Weights of a small GPT-style language model, trained from scratch on English Wikipedia: rotary positions.
Each number is 500 + 50 x the weight over its row's rms, rounded and kept within 0 to 999. Layers, rows and columns count from 0. Numbers have three digits each. The size before them is the row's rms in percent of the matrix's.

# layer 3 attention key, 64x256, rms 0.123, rows 41-62, columns 0-127
093:454445493485474458493422483489510519552517438440605564503454442446443494493473522457485558486547464394542421462457607482604554537458520547627517453451441488621450495415504484377526542493568517506607517496515492615478537479402496502466533501522555494470485492515589456496487414480485356577511476481501423400497511515537555432487532438512430491437489567385512481507523431556511480596495
091:550593520542355572464526510550520484464473522531427586514414432440519459447489550516594467497450434434513554508460511516580452490454433485422500545504406509564496516541473445489548492510509423466514504455494500460485511441482484562532483558532507469516458473489513422532426483532414478569508532489487538597505488447487509545542574347506587501477514613463510466534517482547505542507576
105:537477539553480524483460523477555466458579517458550491422499541511458496485488503558533515477530554539531458500510480510498556505519443407486525530450449427476518563518499457606508542537552555561500405517558407495358487474430504450478495524547509453520477475544446520526465491497485472471462440495619550457449474595495467515542457470513508431537526528450491505439540438506542472392458
104:483437515513414540459543483463500651476560494478461463494506523542493476625559412533486496440455506591541468475526510452492344598488529518452377507607472462436519476491524532516515504476495466405517532516543465517498469429528455480485538416473472506548576503507441451415560482489548525538526464518522440596422432466499497538571610526411504502503523533488422511569532530512607426519545
102:482513496519514354484587487518509513545570584525461534554614440441583461513498438495523517476503487532482528505637501440508496500507514558552515602442488426452479527481429432516534411447448516352595572593502505603564477457463485436499472500497534421475562501630563481546437493503482528444534465553554468478507473445491454497508402451506430469549443509380442510434534503600551494500470
105:499481513471555548491589585522481593463516475574478461446476506477468496466471474549503379500497527464497483490462488547478501543513536477413530489534535570385528455469573516416496461479519505545414486487516523455476451568543461492617447473454570552430561486552409500482524530507575577483453417551429411434544522515363473513535459500463431597593451441505483430459409531511532451521537
089:549442423398440517570580441469494514398424403446535467500439531488583453567486520516501519486509532493538478580541514529503513441510518564477532496486513471492522533501526543413468519517446468568437459542563463472480564536457541471508487538517490534438511408520576498515485497429501438419578422497520553569493518440511413432620507479510493527577570554357461460565494451536435500492510
098:493573446487504522533625460532545469511507565511601526453515573488500523512505495542474488568482509444453595544558517483594552485426466493603559543410500475506494466557519483598524507515519518539444433480527538594455481566542435498540436396412439519441454525530521450568527524586574512389458499490582491445462529555503522430533485507430495504536489467511403383518592486487614482476448
108:429457532568569577522510510498492517530506475546552485500493511512500561517516586558526588448509590493438518536582570480449569604581467521527421552446484525463489505518479381496491494493516482531471464447506538625524510597511475519499501544475485443499447474420474503402488525534536524432565502569467577493470530587495544542501428488549521469457464479597555483556445545505429507404560
109:468411510440578477386454462451524486460464522595453495469537559534504613413449520440482431574565531486454445455429493510439434509549502419588440471422507520455451488498489546470473527551466555415511539434507550588571506451489475418540447497433424511470531473470550481551490515497530494528455426478526500580435587509468466519527538541579445451483540472524551487516515477514390503482490
118:486497438492469455602471559537486500509493569411562527497409529548491538417497546522461490469571587398508446545458492524569597497525482392618525462471553431514512501560479468529479498580594555506437492471425479486551537551458482459458394515562525581599421471513486532493431504547580519485523503422631536483503441582487454466515521504501526511433510456503540541509454439500494481449472
115:400457543566519529472516519467440583430481477492508502427532493491372533372512490485455410471478532448506570533510447490429503548497556544419403450487446609427468437517504473462465480451469489503481473475505486530513485479433465470558478533538475546581499593543471374501503435521567590500450408457467503540461451423514542592493488528563525471518549417515544541468493580508498556519505
109:459512519468505427577490491479526511489528579419570541513451501526470529499401562509558460506524557572440480491616487589431481622452465442632511470505463458572525524476545548444498528409463500389485451389499491567481498403470534533475397566466513551528547506479485519490581494386395454550507482422501534427462461487532444535462501441448432476511543517542473484477509478488442537581577
109:385520566463520453466485440417417458444453466588438596544487491421478455500583508489396505469481575464427542525470482629531464473442484456533448552483506503519500495465456391439507451548485416591456516462571464536523439518481497562528498496478550403460518542434531407498490488556576454590513496462551554508496505422479467525597536475539415508517643533486469424469463607428481601462417
109:568490491549504503553545568507513480431528411464426428490402510386414405543471444515507488503494400503499538439446487521511516539498450487508498519487507526492560522486489519422459457440435422521486461485411473451610565515562530523519524558507462467499551518440502464533501562413457533430432514534528479491518603478334506460411472502457478480445429480463520435524532528513456509502457
111:543431471574486550521474440555564486468418483560574437519575479443437571613541486500513528451438611553519491481417559428507454450418486582499474438570492451530598544470475546490458460492531425634502565502541550487536520501400433528532522483486608442517422583514481550501553445448469497483405426591472487446561535571491536410484527521490515530506528559553522529476487545510467494490529
109:532579503526463469533525508505459521542431431531483480501505434514431541523476579434513517542501391555511496597547447434582485553476489551462522559563444495549418571542551429560501487569519497503587530382541508528507394562498562496568560552422402592472517512477557550470473507412470478566468601508485466583485439463450413492534560569530456443528505541424477551484420458536396542508458
108:427522490584459517508513465559478611488493414498452473432435504433553539452544481468491424556524491561469530517382524408552486518488500487519536478464430586439490554521532457488487528464442482590568490469504456448562559451408421537519523463494368560594540458506406475496490459535421559545507439431457532520525456508510527462444533468480487498545454447503537469504398453541418509567520
119:536461494478472540434507476527438500436514519515535497486533513490506526433478506519495456505541521524529545396444446505552506468506499503522561478441574546408467437499465450535427436575577535471505503608488408558495508446583523620558463558538436470542440496422637584483505511510426474582416482555571482515490490410470598465531500518569398466534505564511581539342525476488474591466506
112:557554544513480576444576527490488445457512425456472451484500428469498476589497547505613521516575468509497522469509542455501490477478384500492486426504564501460439495490424488615493463564550542532572591492510412566527471533523579482437437531513506435456473515426527513502466490547496485388539455521406559464441516468499374528482486460486472530476561432506547540506474513524508470574538
114:500503655518512483544474515493491457541456504487570481527532475511473585475439522510533488503470498533447601423528476483535542436417509530555463404519458522516472438480454465453504487533470520527590568522490453416587476524497537510478456522590469578565510393469558494513604484527431506421549638559542545485508492432516494537495545456559473519395471454431570443520452468545442509439450
111:622514558463544480423463550456491521553449478468470582556478483573449516397430501457473448469548569541493476559527632497511491437471516552423416463542538500451547580496572525544500458499538484445447515532486532569546420532485522598480517461507608421584516463485554468490454463517515499535489487530456467495531467477574453470518482412390561577498501507548504431524636433507523487468457
# layer 3 attention query, 256x256, rms 0.133, rows 42-63,106-127,170-191,234-254, columns 0-127
097:426583405603457457567549489570524470584527501451499525430476439548578466393537481559438491428460445485469454489520463545453465527450482543463492436482478448461542577586417477499559460532456500462483549509544482533506419511491529459585405551502565505439577512481436536442523537498476560412567543393448504448415362513523424539409506497439456474530480455524467469469444469490546474402563
104:453515502463448519491550511487546457513528458529507582514516518532519537368500529508499591522599612506565500539542635544585528461434544454498443494497542434478537404503478481567445486556531470449488507523525526476509522446494503530474646501519495482500469461481449487515448464470537584570391517393446545458441430477534582575479510483517460528491564582528439480429548487500472656553583
095:513502569512506460528484506458521527519534515497536493449576477592485548477412490508527473622545534595573461486461530623522560494501517421489519522448500521486497521496558428476510518486528542442513415535474497581565470451418532442490542458550498436497432498523493454463438539511529481420483412430486524494440569499466502478559412461507414525556471526519459445460573451515539569470605
111:532488489523531473419465478422566499573480473561525528505466449549522487484557534459583518484516570425386611497549406431421472421481491497528526558518496543475441467484463511468539465457477514499367466462454489521451446452558446542502536475429532514499540461506479491557497476419520494450454516537561539388434468476456569553522420446585491549517480558591521444540448484475526556476458
101:527554543445552502505450406467512458513442537543503594540556483385401539492502587488468561545561499548465544463512588465480459478482530552628507529505380468452486517508549430516583513484541469521509460509548474495534495528537578482507499484482492486415529430480426502503481506486490461444545516431597490529431499508483523517590627508417507545456538495505617511501456590514513605460513
102:514568535499503474499557495488548484463436443529549569475463552502497592441572519491617546462461450593549570532393483478466384556437447561531525475545509461444502459426588595549555480495605476485458506543456447485498533472501531549534442520446389449418530491422487536507526564450521501539434504502579439468460458479537505483520523490535504584528552496474504436465454499460468491430601
094:464535536500508415511521476582547422439450567448461449442484553499443450514480514433503495519525479479503477543544511487388504481564532509464500421556490517549562581491485519419472510561512481555513562565412562477419489540410525470450510539528502491430516530524565580469476541509428428468444452531466376627488466548524449562512455533505572574493527470522389532485485424508467469399482
100:411365506507592534487524570508450518514532530467483506514504510535549623564490523484461434423451466545429529457568424515469566505474525548502457568546416530549486552521497530397481477528486590468536517484533516471501577520529548546554435538474492541566517522562486562495488551539474496529471503508554509503603405408430468454470582523465478449507536504481449532580450467543408461417480
102:533484526393497503546447581444578510577479549486458486579559529491548470480447488539544555508520444469483492499496494545626497519561532422460540547614480419441621512370535535471483458537521583461598491563527417510462536503510558434520459429538566439438474515578574441479492425430479547500551531534481497566548604539590496471570596411443515528456504536512543452557483450526489506547493
092:409530570534489554541470534501514560384562496545436493556495581512373505600492538558526439448453568575497569431482424511510478469479520529527478617559493502431531568525514503519467396455526527502553534528481458432410458497482574467488575507515447498537463521471552465467579475541557546499507547481505449442446525452473475458489498500505505613486386436458390456550496554470507505484488
097:520477472529488556419447511500511521480573412474520506560564548425397559461548444476567479520429541373528478531454559548503471503439460468512524532458498595500534510530549502512472481539451582469541528443514593404528496470512489485444506499594508430414502498477533495481527541493556497434457466515487474519411514486505438503469466553339435511481471497545474508483561522565411532455496
099:437487488450522480444526579508423500461485474485419517443553495581539504413455451540442452552548482499491467592529514466467555492577522531502436415514556533419530479514540512408523528544453499514483524526435590524504519534445562494544522501456573541515447535405600568499529499528536541536444421530519535515463541458478510522509467548508640484520521418546521514556449515410523436521499
094:546549554516490535485476463496519481554554519487403503681486532469573472485465502548497520481611535450480469509496507394504524470527485573429475565472423510434459596483458620580517541450421464495435547395468491424419498503464480480436454509468441466554473492458560429497437499516451563523491461505445415454516537554442413517451503508429543518489516560544624488578546596564626459452381
100:508541483506529523474504392471474498589525498656503511442553428483554413591471478497441484395570472479527453442543451561455552516492569425473516451547573558452512442422589480472452537429488459527432500572548443548541483556475522454550562510450517521518456473527516531458496439565413511474509448524435540491581518563454544538510557399549447491523533452519491507528477457477561522527602
100:513472440478529553470542397547569606493523419504543600506554483531562544506537472562524486542443486506520483491564457514603570523459446504509509573507588491503543431536586421444481471522488545460429518604481519538557483575618506447486511551515511559461503480486499411508539475542483481549390342502385430552429470460444520549522517513515527453508526485451515493574465438395500457572455
103:430439405498472452418381498464518527574466534456454541517514484490591504492478517493582558552471482562446470430497532487496611562493580548543481403578600493570437592479521562417384557481460426576509451529512494478504520476521462451523497531487485586451446559478538492438557497475451532524530421413482459527541535550521515541525523435492485463519560629480550542569560490634622628525492
087:496517496504496523514441488532595460468496415501456474558499555561628545458535566570470563575448549566602567502433520483539462479546410487539485538500541506504549493516431449510379460495598440570484508418490493571481534528527572468481509454484458568574479503526444430485483479550569488590456487512514486482484450568549547492509472468522498551554538533514457416511434478446519489480551
091:484471582464520498503543548578514552492536513508456482480580516442524472544508514502513446394430482479496439439483460505463471519429510517432557602508436429477507494456494510387485533452519487629432478496534463490495513560447454480494519553486552535547549540457467488492438535509512495534462666582575586425520430450531521591502442413536449419458478518339481520580490534539417514549487
103:505425470524516476555438557624432413592488478457454466451533474530533409583468523517447520523511523416502474428526399509408510478555490528471475511443483524571488473539552537500506490452533483493541451526407516460542541551576594492514484482422565386559519480506561499547544574570496515523431489490519558518574495481573421530450526519546502512524510427579492519489507503414470513423490
096:507474577411514391518588509490452467609555497501564563412463532530500560393512485534442524525514521494511452425520515559487507529496524387562556492525422524470508438494525506512529499519491463423460461438478525522495448387545520455470493440476342488507552508482530536505469479551540512498492431475444405514543488525497479422484491516530477550547491479582471469480489461480620534426496
090:597512416372487499440431555498627440603558553510524423505533486500427470496526490473553472559508545507551573509419523538526477537502439504594392482469408534509594523452463539495522525522462543598496516492552428435528441477582539476545508553582460435538507526529428496471525503484542461461453597554488431422415528460442511487525409514574536534425546462526482369417468519503500511495453
104:595578554513469503495434452494482535474489572447487522443450400465559566534466553492528537563448530379538520477485460544480429412461464478506573467470505593540550510503554386444443492543537508539479431460542556596459518491463559517532459575520456500548486469536491519492490515514470434584439631538499532529509587498560436460510601536398543487581451471496432510490675528555452529528487
089:487504524525465550441486555497490446570540580533533492433439546524548474596464511445412440509495552485461439486471519587469539343556593522436467467524409521530464515519426494514522498514525407458509517597524500498517521538454557474553510513511491462596489559557483523475557483506488497538517489480459457441532493512480389446497451465477572484587488409451539447378625513534537611458593
099:559446509467522530521530492543482533535474496479477589560590457487533547463502500480468549471475426460497457502462503443501469505512443544474455457469520461436603476499544502525592491622407507560478478542557491560541486453500531511495560486492454460426530467495586548657447545557561429383478428548537531524507586552399497463485524504493469487554548436562450466562529482429481541567421
101:607459530470479483505466579500541520542539547432493591463530505463479462589491542532496443514432498514566556409375519589522553549518526513332466549494458617482566555485540496403418497499470382467524446503513504488442520519464496516560477524573511540513439578538526453433517491476512534530489495478519464578616538496469481486481434434568599554448479478451596508508527536545535593427564
107:527522479372447525441541520554502439534445504437542528561429573546471533494509537514577487532463458407499511458454493455423495516480449523485534423478565476581518515477522497497514525538487483646441411447453528466434472521475516471463538511453513494405468559566462473469481561482510517554556621429590480506358530628527449554419502484467477573488510467466474486484476506486480485542487
102:498534441532437532541509412391523457513473487452478506545509463400491442511543517503502480519542484557476589424468526501551502422497584619496497657525483504518344530507462510492425437434585495547570535484549479476499532540540486517490524461620506507544492568472498498475564421508470534498544537512456467509455441430545390519546465499552440599470553560452629516476487495535556549423543
109:564535502441539454507582410427579519514526473492484422536553463371454482495527570498585516530561492473468533552396599487511462492459556509533525568516487543451552472498491506588611493511612455452488535368461550496564486468545460446511479488480488476497530544523454543521517519408518483552515553521526403518500448501476480517534489503603513584440507550527488516473395509557428510469476
103:501350554534560533500471496542465491472449498449538512412529511599484471552422526447394539507450478440475391532492508513482574504453558521426476437423505534409572470541576438470439563594551599474507503517460454530549448514518594403468532496497572531560454492422460447456449496493480466563447471522522514498567509604449453531400479447482549434499406464494412595461523489545545553471446
102:557570506532466448576433477586480488473493524515501589474546536480514452525483473435390475481517520448523587502544524509505516447468456485365547426511399485616527530531519421422547544529511477503544558419590497482504549496540507478528477500422497511515403449412447585499492536577447437493407479442432503446592558569548446469503521473502511500520445556457522523520468464458453366524554
111:433534416454488526526449647450570487486420591433470549494556505469607540452478532436479488505578556516506566406521489496468501487607523448472510537567441484534524592437430509409487504512476508512492478549517460418484561547469563523555552489474521467566407499557554480407463473585536482501485503557459453565506548556521513504550505509467601465500484569551485448575521475456577583389536
111:500558470508443475492622567536541507482547450592547458429520462398471480578555511461433482557458520548559586358475491492550566515447609494451495543558455517547434459491512552484620420438498467524493474556488419528436474459554496470465537535522517573581490476522424515497471502454417601513477496428508503479535498524477576460436447480438490414449469545411580496533496570551481524471552
108:521495487507496528448457560484503500428584507556480533492509483492517533511595596498561553555473532494465446501544495422471444549434542459498538510465525494553481542436550520519557509600463452468505567555515445472499479450435478371454551498530610515445612475500487480574526524476460573608553472526492477429498540485455500459537544506381484491506495658530467462540595533524457434526548
113:479450501549545567447474534542529480442419518475510456542397492637434539484502548495474480548477480593513394517467564537510461457479463451434457426465570532586461438566512491496566575514568513494494560567416525486486543561453503525543501585531512571500474544561532509418519517548537534471509541509631568479451590524560404473480465531511507551547458406506400365535481499391569417507501
114:546464562565493567474531531504556466468465530560535467528524521574460516477511498437487511469504455547591518472471515497480474474505506588471412522525493445547471475454483581529397455561505451493547487441495469471407517512434545453517460509469489559595488387449520434442543611595451490445495522580592493425459472560543480513475509477538518605562547406566496492578482546592454505495476
121:481433506491560452481537464502418521465416466484505560570507586490488515513452492466485525517598502456448577595503419416493480445460508520488484531490553473502527529562553516495485535579466516609522517516470510537461455586475560529530524533476484500482491497468545499385513573515458492484547476459629497413446495551488449504453526507408471532551488512479553603478421526519445579489531
118:537561486529584472468417440414487453484547524386478543538513548549526540372487504520469560530470586517513454499571459486496541451518491511482544541467486498561470465553513437524442509491547512508502478609537494554439485477532512459537492569508509521428515470436414394526564484451524512558420498450602537507430486398522462569535465512480439488451606517496534516417419494513477464547517
113:559504456483470384519485520505485438601485643427568568522533481510529499561460433519473506526491438484516551532524448485514460531501604530573512472542448543478518496436517477455593504520591429502557616502559415477513480409409522505548603382474471505556543540578537540565496487605549528519507447472505472534498561487480511480530473338533512525596488446450497558565532547500667545429520
126:524514552446470490467503582446485502471502597507496513480561439423612478549488490492446401481441513475516511476505504434500470450528545597539491542570480509526513541477424516580439435473519468508476431447499559550474531469512506492492513568423476488555507459609481535478508523516535472490496524531448481611599445584543568494600589504556546459554476535458524473551630543495402560500549
111:528563661522411496588601441479597499456468514600456429536412544412520453521471533581606507440422398554544567458487474582446568611539514534508494534593492491495471500471451417399432546402521498498516413528466497424509524525501518506489529561483389442577513525467540569504536495447457555483488641468439548485449524443562416506558389468496545587460482445488514503503485453536482469467544
118:405532403551423481465588515599544484517517517384502433495494494405468527451451535538411479480483533462600511609502544485578388462464511480474605493417435549595458487591527398539453537589469468583481502500504502501515512552506481518515530485487496418514473503554445574535532531523488408570481545477486474546471445401595577446473482528497411478425554550543502587507504416431513424459541
126:531436504502400504474471588504431475466516492506546557504552518414434434495427615517408427490500498481448553416500566545553582551562496436373570452510434514503510508478548442549431497472549475522497471453429507492503507533450542466481528581496549396622444508501513416597471469511568500528484549570465507466482480504438391405452475477522558468509496428499518527544460471451586532507515
108:449559514618475464507516567591502436478496556578500533490462535599548487493483572514536507445444536470532429606494465502552521523400495518514507474467467405465452474444495524515454500510481587577472476545573452562489478561487560549569500539471532564427522510477445518489521480540543494473491491483486468500511459470533444417530606456494444558498457474525456500461401473500448615532413
117:515531482461449585534529522524454565542415529467446523520455464560567527554462425525562591534427400408450444605513509440515515454571513454452433487480465541534532559527523487572570551504463519490514568417471468487504506451433552539520507429477500506520451484416508495485480504545462456516520495415563514470514527504539422481581494525562445530569506530521400463522552496574464548494513
070:436534525482560516506516631510378541507548464512462512512413500558448511411558469420447455530478525441437610483502448519410507552514513488526533455491462525460496422551490474508463512501507447487525493495520455491534459471467462565422544524481566532483512474548513426561468484381541600510580548444557462485522387484511580510502478486477366426439602448584530564398536552530422481508484
083:503495588491496480540586444512555497559481578428487518548521562566529589507442459520527472508469479478577470478480564558504520454440506520457474520473513451440500555497459565477597544495478482580490511482439487526427529467553536554473505419466429535431507546464509510539558572573556522439488515593475509466506571422475506443550604564481487523585508534475529557670558426495495467546494
070:546513529634466509506474470471518495497576527545520499440570505471482479503450408513462448469508456537530497487516519485467501420533601418477476532559476464492444518424504515451424442535488529507517452568518559461569527564538417568443567474523525449573549426581503527503529434524551548464427483458459513463517572509420534462505426443501469507470525531604607482508517604475468462517455
098:503575500432508585553514524504590491552581519529582398506523479505495455448527454463703449545513505582515454473518567484475468510486417545493536591564516547561566551452563547501554565500469566502462441469540406500523522436476428486516505525478566459478488533411517463543489485510420478571572562516478433570473500592490548531489569523401492486441524522657404461508425549535527530510476
072:531473492489470538485435434397499540510473531573465458540402451516436480551547423484438438464439470574373514554430501470554410537451537507561394520555511538517509423417472483516417450422481509582536439540534452495530532487528460490521567538517562502481531497503538454489532472417453469530498522513486484359500459555515464399527512487528496489590407433494576400450438596523535514513406
099:520442429454494526513548497496502564543458548516484474447419476541470432494543445553441466452486465514514457526405518502467490499505467508551388446504485496447546515515413389493497483480493486668505487497424562462475494590499566487513410494470486528470470447582483508506465548563525589514450479424530560452459522489424527510528541520511444527486517541570482531578415460452404470427471
084:497520443500581452493460499531517500423473517431572525526526515458575480405459521551466421577554554480565589494477456468442532535536452527531453454415484438532487503604588464425545493526475503478481476575464560516529511601540488557467428514468578545520472514450519457520481482539523496528553491415532577488482554504447550516467438524525475528472425538507437534427548416522523516539495
109:507508451477475494526536515538512544486454547396544587481470513546419467514567463495492569533570438533455472506519529526463435383553580397484443471439479502540466485445509462546445587578494504474546518518620425465456499463419556526519456409562465527548487528547483596588480489649458400547523547531482490580478525445595501454468502458512521492568634460507454537527446500480526515539509
097:473495554460558503439431438511524462509495541502589450427462490478507420573492513475510457546516453517467545488572577506500531425521470533501552505570531541491457659463507415553465490484469422439509549499596427382395597409455498496554455585481484485612543482571516530495445435548547613483513473513448527538566500504580524480566569480609528567518519489481412487605528479459584561542592
111:491609499542494538514565568454502530554492415495547436444510459538478403565608467514492417437550565528522546465529422481533452451522506386544500517535423501579508604419458494480540444477481623595490389479536434462478495444337466486508471554527524511468509488520518528533488499487490486475597550411529536503536444526491505447646458535400443513471527552545545506506501514494447455413519
103:517517479564559512506527556493514548500485452508554504506515499504474418474561470564506433539502555472513464429551471514570447473510484493563542532469516631552428499492555450444627558562414524602484468463516427539560504497575419467465490471480482542476564511463493517507487458531483571462541528467496532390496557513534583416607530560480466413468431547502420444578561533523592510472472
116:525464503482516468544564508555535529452495518390526515542390549621451512425389537484428520443530516520466490524487516578456610510513530429455479457520566491517457448655510467505515504508550440558548538578506520487481454452484536561487511574463447587486473454467476554416460505503461526441461475532533531422420544541409529507517531424449491540458474449517507514504459547462480464558534
127:483454537430482472500533442446515471478578384562518536565547541607515557421535474481454544483463526506491486520445534556570512465509490534419380455552445436515480434480486554490544353494590529429525566463391522442558503521553439498462491430438438495511505450465595427498491514524504497527510465554487499521521391528482470538569497527583514498592504492603500525455542566377454506517407
124:491473532493512500469509516598489546478471508381401505443435505568511523482512496491450486455554485562512587490515392536498457468589548415513620549494523504595365426489538511452554482543482519466585506519558454334458492531531522431533586531529459524500541467483544513458536478462470501530477479529562483427498472452448503457427528456515483501593447575392540517539419541527539458463458
125:456480553515497441458518467460652465555512429519497522418468463564401388530494521528483489544478516397566481524545557469569403487571486423461557496505483516504519508581477423533529561493536491540489460569505516536503559499431539521507439533518551560515460536551489474489459457428391545479474485421486508548461585517515515493498488523483482529449439473473443513514452502527545451556443
119:526593453568578445583406565475517419544519561563539546540559465366563588582515533516530456542573522570457605553502504454467560482427560541442514523523438548516541440523519415517439480554497468578505519516436473492550496517427483504474482502491619497475539489474506525519431537427473527437529485519503396574581619601520565471498503486548486555396520516553452489446492441477518433480546
114:518587545510536522448571493508491585581474496523383420523497440481544489516544493467532485462605522386502563507524529513522543554602476421500509477506479543562519498476449551564524544495521458435487376452580464467481454382407491491531546500526411592558569454552585519465539529452485562517467553537465432555566460481486609456510530452608526482548450504458527553565530484534431474445526
124:554465554524449482557528488555570502567526545519430606544459550410530476368416543568525492482480458488464411524540437578529499448538578473467491470454496532575462407512498421593401530523444497504511526504498427490490563542559518439536432444506459473588583411542591554578545524519514554499487458466429474493471539475492387498497413445522464538510564472541557500500485482542571502469408
124:518502505525505484519601434575517500470514539502457531483516485446508496508430588571465485538403529397642532493510544532466539431457499556467486498452425587447471475569473482540451519455550480535590553542498429510428534463546543571475518501581532449562476558527521500459442494545527435626432566528514502487486528490486545513422479462465519534403498518489503506520489499511521475558483
119:608399497512550558533440561487530450452531494482489522527518506556503524533471579461469507556451486524476443415397489561505518469480514571486484449536457552516413440490486444488526459520482463465549496509505589533513515554544416520446473542490549429575466485515532560474533482562512462530433529551532554461446607453451431435486451473525494570405396501504460528533443516427547458474522
124:520475453530550508470520530479452479497474461467495550426501477480396480486495490510541566535500560464437411538449503513464443425486498441481406356422494524454601496502453469458493510511517518487515533549481539491419464565407555500507507460590489520494474461430425534463534446524505562480432523571484526457562443439503434471457377369412578508470488509478476447486509507511491558440538
110:449526518353516515506523476442512559579567436556500570495440543539495486476511429410538485504463517443529574610460584428453491465515516509541473442587461489496524560555543456499601518462498492412501525433478494490521581571479474557573468450543468465433491583435471558425484464536431451451524490484451515506549639454477519405539382471532497567462423456529413402534514515477473442463537
108:561485462543547514568575517537491492518493472472462415452453527579519510495464521542494470469408504498451460436488484573451444497523557533444443454475477531452393540536440531534595482566472520408559556503538501481565463460472587538503552541544502468425473464540488489559450543636502523502427474489471420543527458529589519446394559518443493409530468445468507535473436507449444523507578
100:504525450493500492488457509527466480481485451553403435585496492489536506470595464517450528593488497382489445453471483469531477499510566468464482568487529521504396494545504539459361652520491544464379571596580478432518589418508544501519496466477491487513472434483523483570463481398523510486504546520449488361466485501475518495531458455489490471491555539483463455466482536444483493490558
107:594516518516449514486493473525531482596556519444424478541530465506432470446510614525466447563418500562539523445503538616590471457492529538413452455462377547499496548537516403489457561496494457477513534511595471474485495491505482519529510469527530564477453504485525463569544537553533543560478413523580421558540495425478484471471371511568442550568502493561509553474509504499490553601596
104:557489458395427546454480491492571470505534478503464485539497526496512564560516440545527520583503523480450512478433537450549496523400531562604558477537543470468513514483524543526432518567531480469534532459384508568526427487422441507471458476479508526511494570508477522430482465548473512608487566549469406525450421539523474499507439454552384533543577559472498537548445499434503519514558
096:631427523497508490585505483449521477538510425510563455526469485451496520614535443430482592520583505526482553506400481506497566553510557518530532514479431563510463487494554584440422525542540467500472463423472428435530538482471496536543526481509459456470511497449552494520480518506433499479497588417546531516548567554516497491545483537509483514420477572412586608505536562501545520557492
101:565559513507565432486533595513526561550476567506530561555491630555601503487540491559485458437508547577605540495486567532570458483442493517528557424509490430400567467424452536488510544511565432459561485489523531394482530474474466528514391483518401497471553534450424494509466474424537567569434517494634472511393430474534516522515447505528457532441446541507521463453425490549436417397455
107:492367564527487388508523517504497486540602434493559517510401548511449428542478518528440518440534455483677588424438561543498524553423483486478425424436484499515522513533491408466483539545488464489460437544465564462520489581377529483486508487500513491569505452545484500564489509531522528501467367477572483544586503451522371462426481377500499441490517438437471562530436420524505442445508
107:502521531576435513423519501478560535476502570455496559509452429520503455462519464473584475488529533502536523573491513512462369473476572447403493467482505475379550498516472582430532541590480511468565449486426536453471529484465565506473532481471427434416460568518470529690468434548500460572405519569525441464544472521488502410443558524493597591503481496528460480575534454416410372465465
101:417649450393473553414452482490517568492521535558519443542465447469495470411527503490552564444473542414460473446505516550576563453537503452465465511569474557488628520441517513395542450415441499485527475604646447573473474486418555565446527524462481479444483430602502522534525523481465498498547528497493505488512565514484455609499533426496440526530450527530527419547557491500536572428550
105:576565571415545473545465508474480474554507522503516460460534558497483499572473552457520520499438503544470569484429406559628413477509559508541441491439470487492453527515484422501489487484451508455570443622582433478497532487467494517533540533486537432480589546445430456429473401461524566498494485522509467584502455459514551468473549475399486508517433591456521590473559571469493560458500
107:483567379537519459479493537520540557432480466567415510590495595443588505492602418476438532546494476520480420492496528466502380447529502459470446504531623500486614486483534596478583499521544528399461509472497435467520543473509460517548521459527573511444498425484545422494487484458551514494486524497559512494494489515473482499586480505414591400532490581469418522603589523472497400521496
109:562464501599537524483496540585568488466537447526436545531503446588491573470521460516474484517522504611598401495470451438488503409547484523448470488494535472548549537529433541548519427505454422444441571493502553453550466615548449519503546529508441546494511458459577446469586476535572463459523474551564564497435443494523531530512417556482548533528492480463427555631573502447527531459419
106:506572479571516561523500505510519457479488557460501529513518501528501464518470539530483534427564504505501466524480605473535370434557504504534466472454574491470489484475429491545486613586478489448592545488496483488492476562517541493412472578488557530566498529551479472450539576598426559562575453562494434477453483621392530428426439457448534557583514570515530512477467455615609421516471
100:500472448491488529492512517524523539476439512507536588462513501527586521622610609470426574544531541552475489513483423522508544519546513496389505583421561513401437494498557486508496544564465465454516490611512565510470480471459452450506568462477455538428482500475582530505585484505488596377639346412556473531510490599603453540509543507481582499561496547434579534503460518481582479477475
100:583533528489495551461561500486543408425587503551438432451523577433478449495452553484393475517470554396597543569531477540496553516509495474548412517479510606383490469486550489444444508436498554482523532591533479562451545563501496441460541502536461512553631447530477432561480458534423507481409533523513602488489493472484454511506539504477478436489522541505465531504477416480517519492535
103:493449573430520533520505413479517446551508465441533493448527497466484437423499510485449499511533413524510514453457454522480429514479456541493506448562494424453533539531511539529485565452528472502488447511411559559572523498587528523430561518526473522574457489482381519544521553516565555510545566449520399448457413428553473517553469493451415512557536432446526536583525502567516506451414
097:487482504455420465526561516471489525484595535394552527493597427471488534564489473512403483574512450479432434504510507457498584559521499447407521506533630480471458532476523523556479454457527612487488572544505474610515488407424472462526564507551542469601431559547472474488535511489533468565479508606500573513500400514637492512504453487554543496550581529529516388509528556499445547522508
113:491539482500507590553507458530524543480488548649456534605514467404558401519454563554484507476429465500417411466453520537528518507496533559496496552534497542580574506521467549400441580353544553518564563460465490517532511496437474482478542481539467466577412554407449535518478534385540493452524530535491523434502491488491444489490414454606607536481478411410437480541501519494415458550476
099:449457496573457414625539465570470538560605450476474437550539498466457552571472438508474522488440452558470366514473473517497525458479446528422504486481481528493473515593525444552447529445494503543505473589520407487519501485536529552559511525524570365547456513447463521595496460543472528597486498473530457444560495452490499476445469507424548503448482470510558506425495435445487471478472
110:564426551522489435410495569539423480432385595627575545456443548394491531512437537505414479415451443520555561498563584559534485511501471493478477525455496542557514493528498407475602437526597473425488529465534531508507518488488509602539481467501525430549482483477601416560463566469551525493396447460491431548589515529509397537496445575518455535520506466560467564454433524449602496575499
111:500456444511488540525526510549555501525555433497511465410544544508408487558503561598410504594494514533477574459502536573527524515604520592485586529571414447483540468478562536544582582526387511481575586502630469518460498497579593514449462502501553537465401526436589468612530493430555493490449564561472437487474494537499601488638416523549544490475492443455517485424513536499492480479423